Weights of a small GPT-style language model, trained from scratch on English Wikipedia.
Size: 3 heads of 128, MLP 768 SwiGLU, vocabulary 8192, 29.9M parameters.
Each number is 500 + 50 x the weight over its row's rms, rounded and kept within 0 to 999. Layers, rows and columns count from 0. Numbers have three digits each. The size before them is the row's rms in percent of the matrix's.

# k: layer 12 attention key, 384x384, rms 0.0944, rows 54-78, columns 256-383
# q: layer 12 attention query, 384x384, rms 0.0949, rows 55-78, columns 256-383
k54 119:501468447532503484528444567583460543423467455599485459429429403546431539435561437602524502529577573482555528455574452442468567414505381498563501546452463430524470454443467554438491597449542506501596546472468536436464467490548479443494414539468507524470591510461523444492541375535516560564455473481452456412483493498426534507434509479457467495408478469531510432587512453493429490529621
q55 110:510485516527431467511579500481420557499490473479478571510508517481568502516500589469463435504475437546458525511462467502481438439515500486572441487596562546484467474482522450526482482517481636396524532507539446541596514508454511504502578511415487625452425454541442477443431504557440453445603534516491452530479493512472589557511531593420428559565520491430462436567482508473476615450468
k55 106:539500563520510527455586538517500603543485527495545501410562491422545476533447387480606507467416462510556531515469467467610506518470471417479467511555467464435597482484544494542496355501556491498571364517539523477435474479478473462536435493572501485551442435516507520427497449567452485429438476522431453562422439538437588542430491533491505493616452457471415522490485552511483505465516
q56 112:529565505467516503564501507514432409542467425587581505539540530502545439573466485516441498513371502470475552530467540503532528524514563538534544509441542520519515568474497657474507571461498438527388559516505566457520439516454522470590412467489451524505571482493503596553577537545563503522512452425438486522449445512474552446487556545490532468433470516476482457407510551556515556490447
k56 108:453503494493498503565541362524545543455420586463510527544462433553438483516518511584480499477507496522459416450533377555476538448531493442462516454478458440404490387450545425564390548333587525455453501511416531573510496488419545546436522475512549553492440493475524496468554504468525480576499508537455444593520432566440529545444468533429516539556571518472433497522507532587508514456524
q57 113:565524563486466551424556534559422485500470520442460440437527467500518433463446496594499608443452584563518657630538480479476544555526485499490471574498495545460419456395521522465491509481360561496438469521450470494502495522499450466499496504388467499528460480458567480535484376562400472441533458478498524523497469501473500578446550471532458487541536499492465558492470500512526465471493
k57 114:457591536459483346458508537584392513497489485514565498420533588420483493505424466371456510526407554534503522531532526500541482533541503494485527401414524488481515499593423491486517499422450452493472515652501546432572488540466458552474509480468560498522506520452485501476379523544519397531503520445505468594527428465476494506478496533525514464495520525588551479538528497615495478498496
q58 125:556500465491500543590513550478552491450472440467447552496351508568498398483496528338389496503496434540533505475469586362466530493478484532503567508588483492461629582543486432497408655503528464631501548516466443439555501590428481555518446504613499569484526558545495510474467605472529484523519563486490515511531550584503442449365453520547436481431459542448520534487558511437444563523550
k58 123:486424565490485527545472552579524504433479437531521507491448565529377519531472507337488581496565541472462502462561419415448517493555440551562593516464558506477458515480479514522469528412509513555493530479507443428475506557541414422516505484464487526475484525427487510472559537549550492518479520469513421522496499497520572495409517465521454547541558553493483467523520456523517403542493
q59 136:492532514490518579471507442511518514490531531539425539497511493448535511530511473382540481466483490476431398519480549493461470525394541428479498530539444521484527538474485416603521569452475517507465532470493448534487448587482512542535538503577465498498551527525411567492533499542499558441495525515377502436479447510428526476527573457558548579533490519482490526485493474544477462504426
k59 119:550517436400454560500540553583448485464473461539541504523526462516497464481543448539604513504546530532459457541424503449466477554497511545447443459497439499432497500434562498519477487435474552487423566468389563500489468461485450435496555594613516449464514581507409517576507503387507363559539532502485446454505496447449569471454583465523550563576470549554511464467595495556525535469520
q60 114:624472588466460482540527564479571430516429489483514537505457549521479520489540517563460524525455531463402550559481456505412518448493473589459444434452503540401494487528433514417429563382446510460474531575600486488523486489504494469483589486475426585478497553502470567574496492379507556467572512563567453507447446542497471477396499479582433478522455571532480434433524511461504597550496
k60 113:535516528380457367479421473402474560490558508496599481508477525512431494523543412517448517548467520439540580568405395447483536438514442553504508389466534590492586506606447463509437541507447506449491505494513536480539578615500461476527494541472552508501576433462414560500452523444527491520494436578498553456497513555463486404518478475511504529437447483584445443462513488468500441472561
q61 115:555449487522473481502539441581440537555510466500433507494502417572495506503389467446616429447559452415584516414571522481497482570560448554541548416468503506525540482438456541522493505512540528444436405518557503428514483475374469515523582509504463512448571556498609478500566506495593482461498538421521497538545530463504423501613575475503613510470489587427478525468482488483460421582506
k61 118:553504471441457495582536462555614513504495558533503454489571422519503489460459585483488520530463476345587444499555519430485481581509494475524500524452474505378496549438610565405516455469498458463481601478539584446478482539473522500570503419455468526463523550508474481493378373616480515452533464491558559524499502482494483467515485481515536423597567499500484586465475525510450669515536
q62 110:490554523433530435598482466484530426591504567552495512559415492473575445523461546470519458460535523571456538473482532488441528459463463456540483471480595438506556521548571498497589530518558557472576474463631544454570505497539516509433446427502524543451556554641469518591409506522531541448418463480535515496565518463523516435470470469519522519474539481491525486448473538579462529540439
k62 116:577462541486519514573480467456452447482586585527520467428488494565516623454483464482571496470553572535537501416412506460512512456455579507462450454492448457515479529440448476515453552500541589489542482495470478489501462516577537524486519511530532526429454584520497478475485508561533445525454548490491537539495570362463486499380497504584447540466485576418387394496464404530554513540499
q63 111:500462516447562539556524538527521485492520433567460506596489495528507445531558605511446482495569502477486546501551525542518530565570515438603551445465423433518473527473561543445465494395512582512467579525519545461405543497499520523469594589488413513578572472522439450492465523468562478430488500434440452362590505529483520466530563505458597516487511520456509467539494550493535495537543
k63 109:546525404476515510458499444537489498538472538499408456551413541554514530468494485585480475447504564469426477484487478457507504516532473384520483495423473494529475522618406532490462458421543453523472533492473457456489518466501562442431555545458509544487482614564476395464482518492459428405480461520546464500498530513540416446447535449495421506579493516449596474461532445484439500490404
q64 122:518528456526477438488415540477428416530449424533507585419460549510398509488456486534520483530517505523467480537418526543556530547525488481443414549531443440502475518431388483440550452438402441534536528489442514452521525499533408488513432561551409510511463484484446500488455494527505481576492568619410441483495525478433412516504440594518588526449507552500545368493482427485611546486589
k64 119:531481475539490493464519488446462468573580597510506506563461468533540510466477603518489448574462512464484492577497490466474489438487500419538528492512524508481547450531366441525524472436483517543440522520430453532432539495484544485530475527457481464526474453578558527476606484384511455473486546450507525573543545590469478434482475553421517495451463537487537524487507546425421615453507
q65 115:453525493494462497430528468455498479454535499439507480503458504482643473570457458534561494527440508554538535436511523519513501460508553528471492507573537551472571525430529552443529494537486453585533442522429475489595487599433485461490467509478481511502465463494509467517417567509476652511446476517460506529471510376431551559488533611493477513449480460468543430517497498543458530585476
k65 118:573503453489423519499447605478487471492462416614440514439395394437422501545503504408481459484425479484507506487475492555596582534536534463513498533509535527380498487438430513420547532402527485505500579489441510552514567561400439411585439590491440556622530514592625467504440526559519513547428446482432461513583500543340475546510493584479499484421445531519478503449523449495422495479506
q66 115:588434516547568486556408490526457449487427485534511582500513455532591517444555521591543535553586470481437517490553522499555534570498506455536489416528532538409538424351488470472480510514552520537485483499487491515407479591463466481569595477500506518498421501457432553447523464531483582449466524517538502477469408554513523590510497524515538494510526486509426520463503495453576617533496
k66 121:609557508514535460502499554525476466502496488529477496577614511514493544536468551497502531493589535476554579496480420534451534537470518466424566442494467552414475471509523475512485421506582475449516532475558529465486400455471538531495565456604533539490407530525539543517479477531493571432542498528522464535499499516501493510511488655514539495473557538511531514451612515486463516574488
q67 108:472425547436468466509440535432513443545632534414474546470529498571554555560521514485475487516389503433426495514513515496509495530486498457512507531496485638464604474543485465547475498489495471557542471504547524550520479527564516460492344425456496515476559512515427596472540514577506569623413510438588591560480569442515469576481509472571424458493498516492541495513456485549469590476564
k67 115:606500550406543511450481589482456493531473544588523509436477609485553481455557424539527450559596555524431557484496525520570525559572515538590525428411521502436523583547474426528454443503572542513434454492565514539562494491544447615496552435462506535489579458478470547563549453467454507480456526480535583534477462532446441425498516458507549459514581490505450565519490447536536525494556
q68 111:518512549494511514364440494548434504574454453492510498569540529494482492596587535591481506554441496517488507442506523430612473504563540493456538474460562462511440463586537598464484480501467530477540506420480451432511465465463575475505443595522507609509481603416554500517587516381477526620500493450476546505495548572576496451529482590537500486402479544575457491506465536412499506486461
k68 112:444580516482347548491538520623424524432515433547579430414468449441431478590539392460561530534506544495482513495528390509511454507509541438542530441512518453568474483522482466451405530445530540467464540469514458440542491434582577471596545525525465476523558507556443522422560580504490543629559516442534580490520571498455547526565424450548509529515438426566483432507545469510537577432399
q69 118:583495455515495525541595457443507445501432545567469499473584559591438575438536463482525508467494543512436446559479496551484415428507571508513420531526502548439492521504480569563505497456438425516518479487470603531459467520412553533491620532548463553433511510445555488523527478527589472457528510470448442509543530492508556516506542512459521491559536555514491518535494567527484472452469
k69 117:539418465517510501531473521573452470403433525562469514534517420504448523514570473430529475506474490580520499527504447559471459503476533454421452561672496538414465542626565478515505535560522537484488354434468535496530487501456499480494612495549512471513457507483453525536556553401492576542498498412494471432482510442558500478532613575506513496565530501463410505582555610529426489533469
q70 120:501545494510486590420593611494436517545471504480467456540467524536470456433454433436498470511490533498537582481561552539540462446488511480533547584525539482625520552472467558481501488539374456454507505585638506462486492465412516517589490469472495530449527454525513483486408480526465573430488470425520527520460508489467495390497546572484536452534439520512508527545534506560538423426530
k70 116:392481550531473476426545489494521483519511416444522434440390406513439457521457449478533496492546593571539538476472466441453433462514458438498461480442546431456575572506522460415578443474508435442550478463537455499558503442522474445521563518545521482438483492517512500496497518509514457476576527482461522438492498525523481563470433498528448476559516493474481443527458475599456568432458
q71 118:434495483396537576541553411561509517526556610455543478594566583468490468454482564478514398477457519459453447509405535470490496366442482535447498529505456488673510525519613548508516474439482481482487550423517517526648490435469556427587491522428470501523493437458602459530567564420398478489461421474552380547447507437529578503548523511514562475480469445558469435494477526529505438476507
k71 128:501526473512517587409582581536452534463501525467535428525592538479545503544509467441541420479451519515581488503479489455566523445441544467437508544583599551585438563520498498479494424456515469503451491465504456530462543418464587463506499501529418511454487399531569495517541570404478508491498435463478473497452436454497574509554551423511492554506435399471447415522431519551483495478540
q72 120:432422473542515523537498495511516486504501493519522486517510505571511460455476467547539472533428562493583462414515589459477530540506465484554443496440539491464487530553578501420486475414482482577450503498579592387549470505521467454555552529608419528557563386460483495553428454489557525452495549526548475490504528560570502536456471580506510501533578569492498498455499474441504442508615
k72 126:470384529514523455478528483511498524524505515541504439495452470452464451405452478429466476551481526414522553418426582542418456496515541496534489608530472499511495460439479452516564477449569538507475408460499557448546551501540529432485520549439444469536520395540494495523399476580551590581427510575571447450571463609519412472400526551453550462431425514565487469503449475435498527484496
q73 115:505508453588566498452500456499467470457525432463453528394536440530462511516565416526425501548530481455458483526488506493500482514561388499437572609569524497547445523495477510498529468597505567453556511485432502498566525491530513464548582561453494559471446500424549550551447490522538396470522601411540625512501501516452476527585488503499547477516488522612501533619427532481489509487607
k73 125:408520547537383559437507536469413522423529513453513563443414463504415480525565491527438551405413454499498548492515500576394508511505478497421515470467544473514408468379547468488489434503567440532577501444498457526495517527409458432516459551394535495562537464491530507504509499476479474485519521477487451487526542495543496511468451568468515464527568436500496449616461457506494562433604
q74 114:478452520495519447510596482473493507558499495516496539466483585507503542560529551610567427518562448540489470458548433470458520544442506468528571508439562556480554554551446395472505500485520452530507436408533437498539573469583438523517438509422589485550498570527592438496407494555505509573511481450565479515571547523544470508396565513503436475524530487508439494389517541458497587452571
k74 119:435498603422515508585438445416461471375489481510481525513565431549517488420540519544440573533539511453520414498520432544506408436542528414536452527491480556559462510386524484497533482560534451544510566510563445453465536578451505454571576491497451458426497500437521549526531427460514424570473575502543502496517467437543527478435595427510530428602526547464490515520477497572540535496505
q75 125:570513491538440595450449528408479475553507526471493456491446522524450533537566488414447416582517365450508473415475604530513436435405546579523493479517518475591462529546501540472502505483455494563496442514465579463440494495543546494550517605508588501460465370482540516489473462438493536438503453496477492567483399545521517593518467526528508599437551494493515373457511447485487454483536
k75 130:505515543596467470460493569510483558523510530501435461469493428531449363495534503514437560573501477441457572465560497518531476576583469476395487557557512510591374553515584550519476478488528412509480394503636536495510460536595454522500527483546516439478409488533497535455437481479487656480602502553537557554460459511414487567577401567527467478426526479476428527426575554462464450406514
q76 125:431421541560508471534581414588453533501513527468457514482440538517489489592526553543400443458438511499533524530567433425502430479458501456470441572547531518582575522495500484442539379482456478565626432516547364526403602479477405529551545495496562493588521402551464511462523543437484428540427479529560505574488527491486627512565387494488411401516481472501540533472450510544517476471533
k76 136:447508489585495488552526485534438488552523500595458392502477507587394488517507496458476545562497483453519422441500470525579459456465501553453466599492488544500510437499528535542520538578525509482505499423482465552496480565484477480529510544478571577545486443543491487551415489570491405469526531384568445512528441410476538471571534436559474477409342513484467447598457562536586502445413
q77 109:575522507528449535445535476484475546430455566523502468502446530553489568501405475507522515519505509474571402579448427525507534548490469529470541490487544425506506469592447462536543493527476558464591432471377554420497470521506479595456536460465471474464552509449540520570612538479574533527558499424431573462455443593462557478526447471554491476573442514434577540496569520434488490458479
k77 115:548524570474414549537506527518531573556410542474403453478521507478531535490571444537558525534526420471567489573415526486480503549493494490552508504487480509530446511485501522355487500542562615558431476480515545368459503527490484450459500549544519509450498535418539579598516512455452489513412523528494515513510579458466535411532392485471504581592407575460486464534550497422610458512561
q78 111:582430501558465605515506480528527459493489466506556499473497456521528485481539523549566452461535479493466517529501477557531544424512475530403553497478452478653435478526438472528415507490537479523522606450490523513440507477450445459478448433535568524493512526552558471537623581530563521569495445540538467542527476568493385466515515546387480518489438480515527538508559566442525547384500
k78 118:502511483546481613472459421533493499505492505503534559431501459486467554503458601479577467492500504434532434463490540486450462480470456477559509453410494537456561528551488523496371548439505557498502578454445482450483494511631561497458518560562488501440492434513536530557624597457518511552522478528401479510610448560466490484472517500495503423447469524461539507506456519512604514483480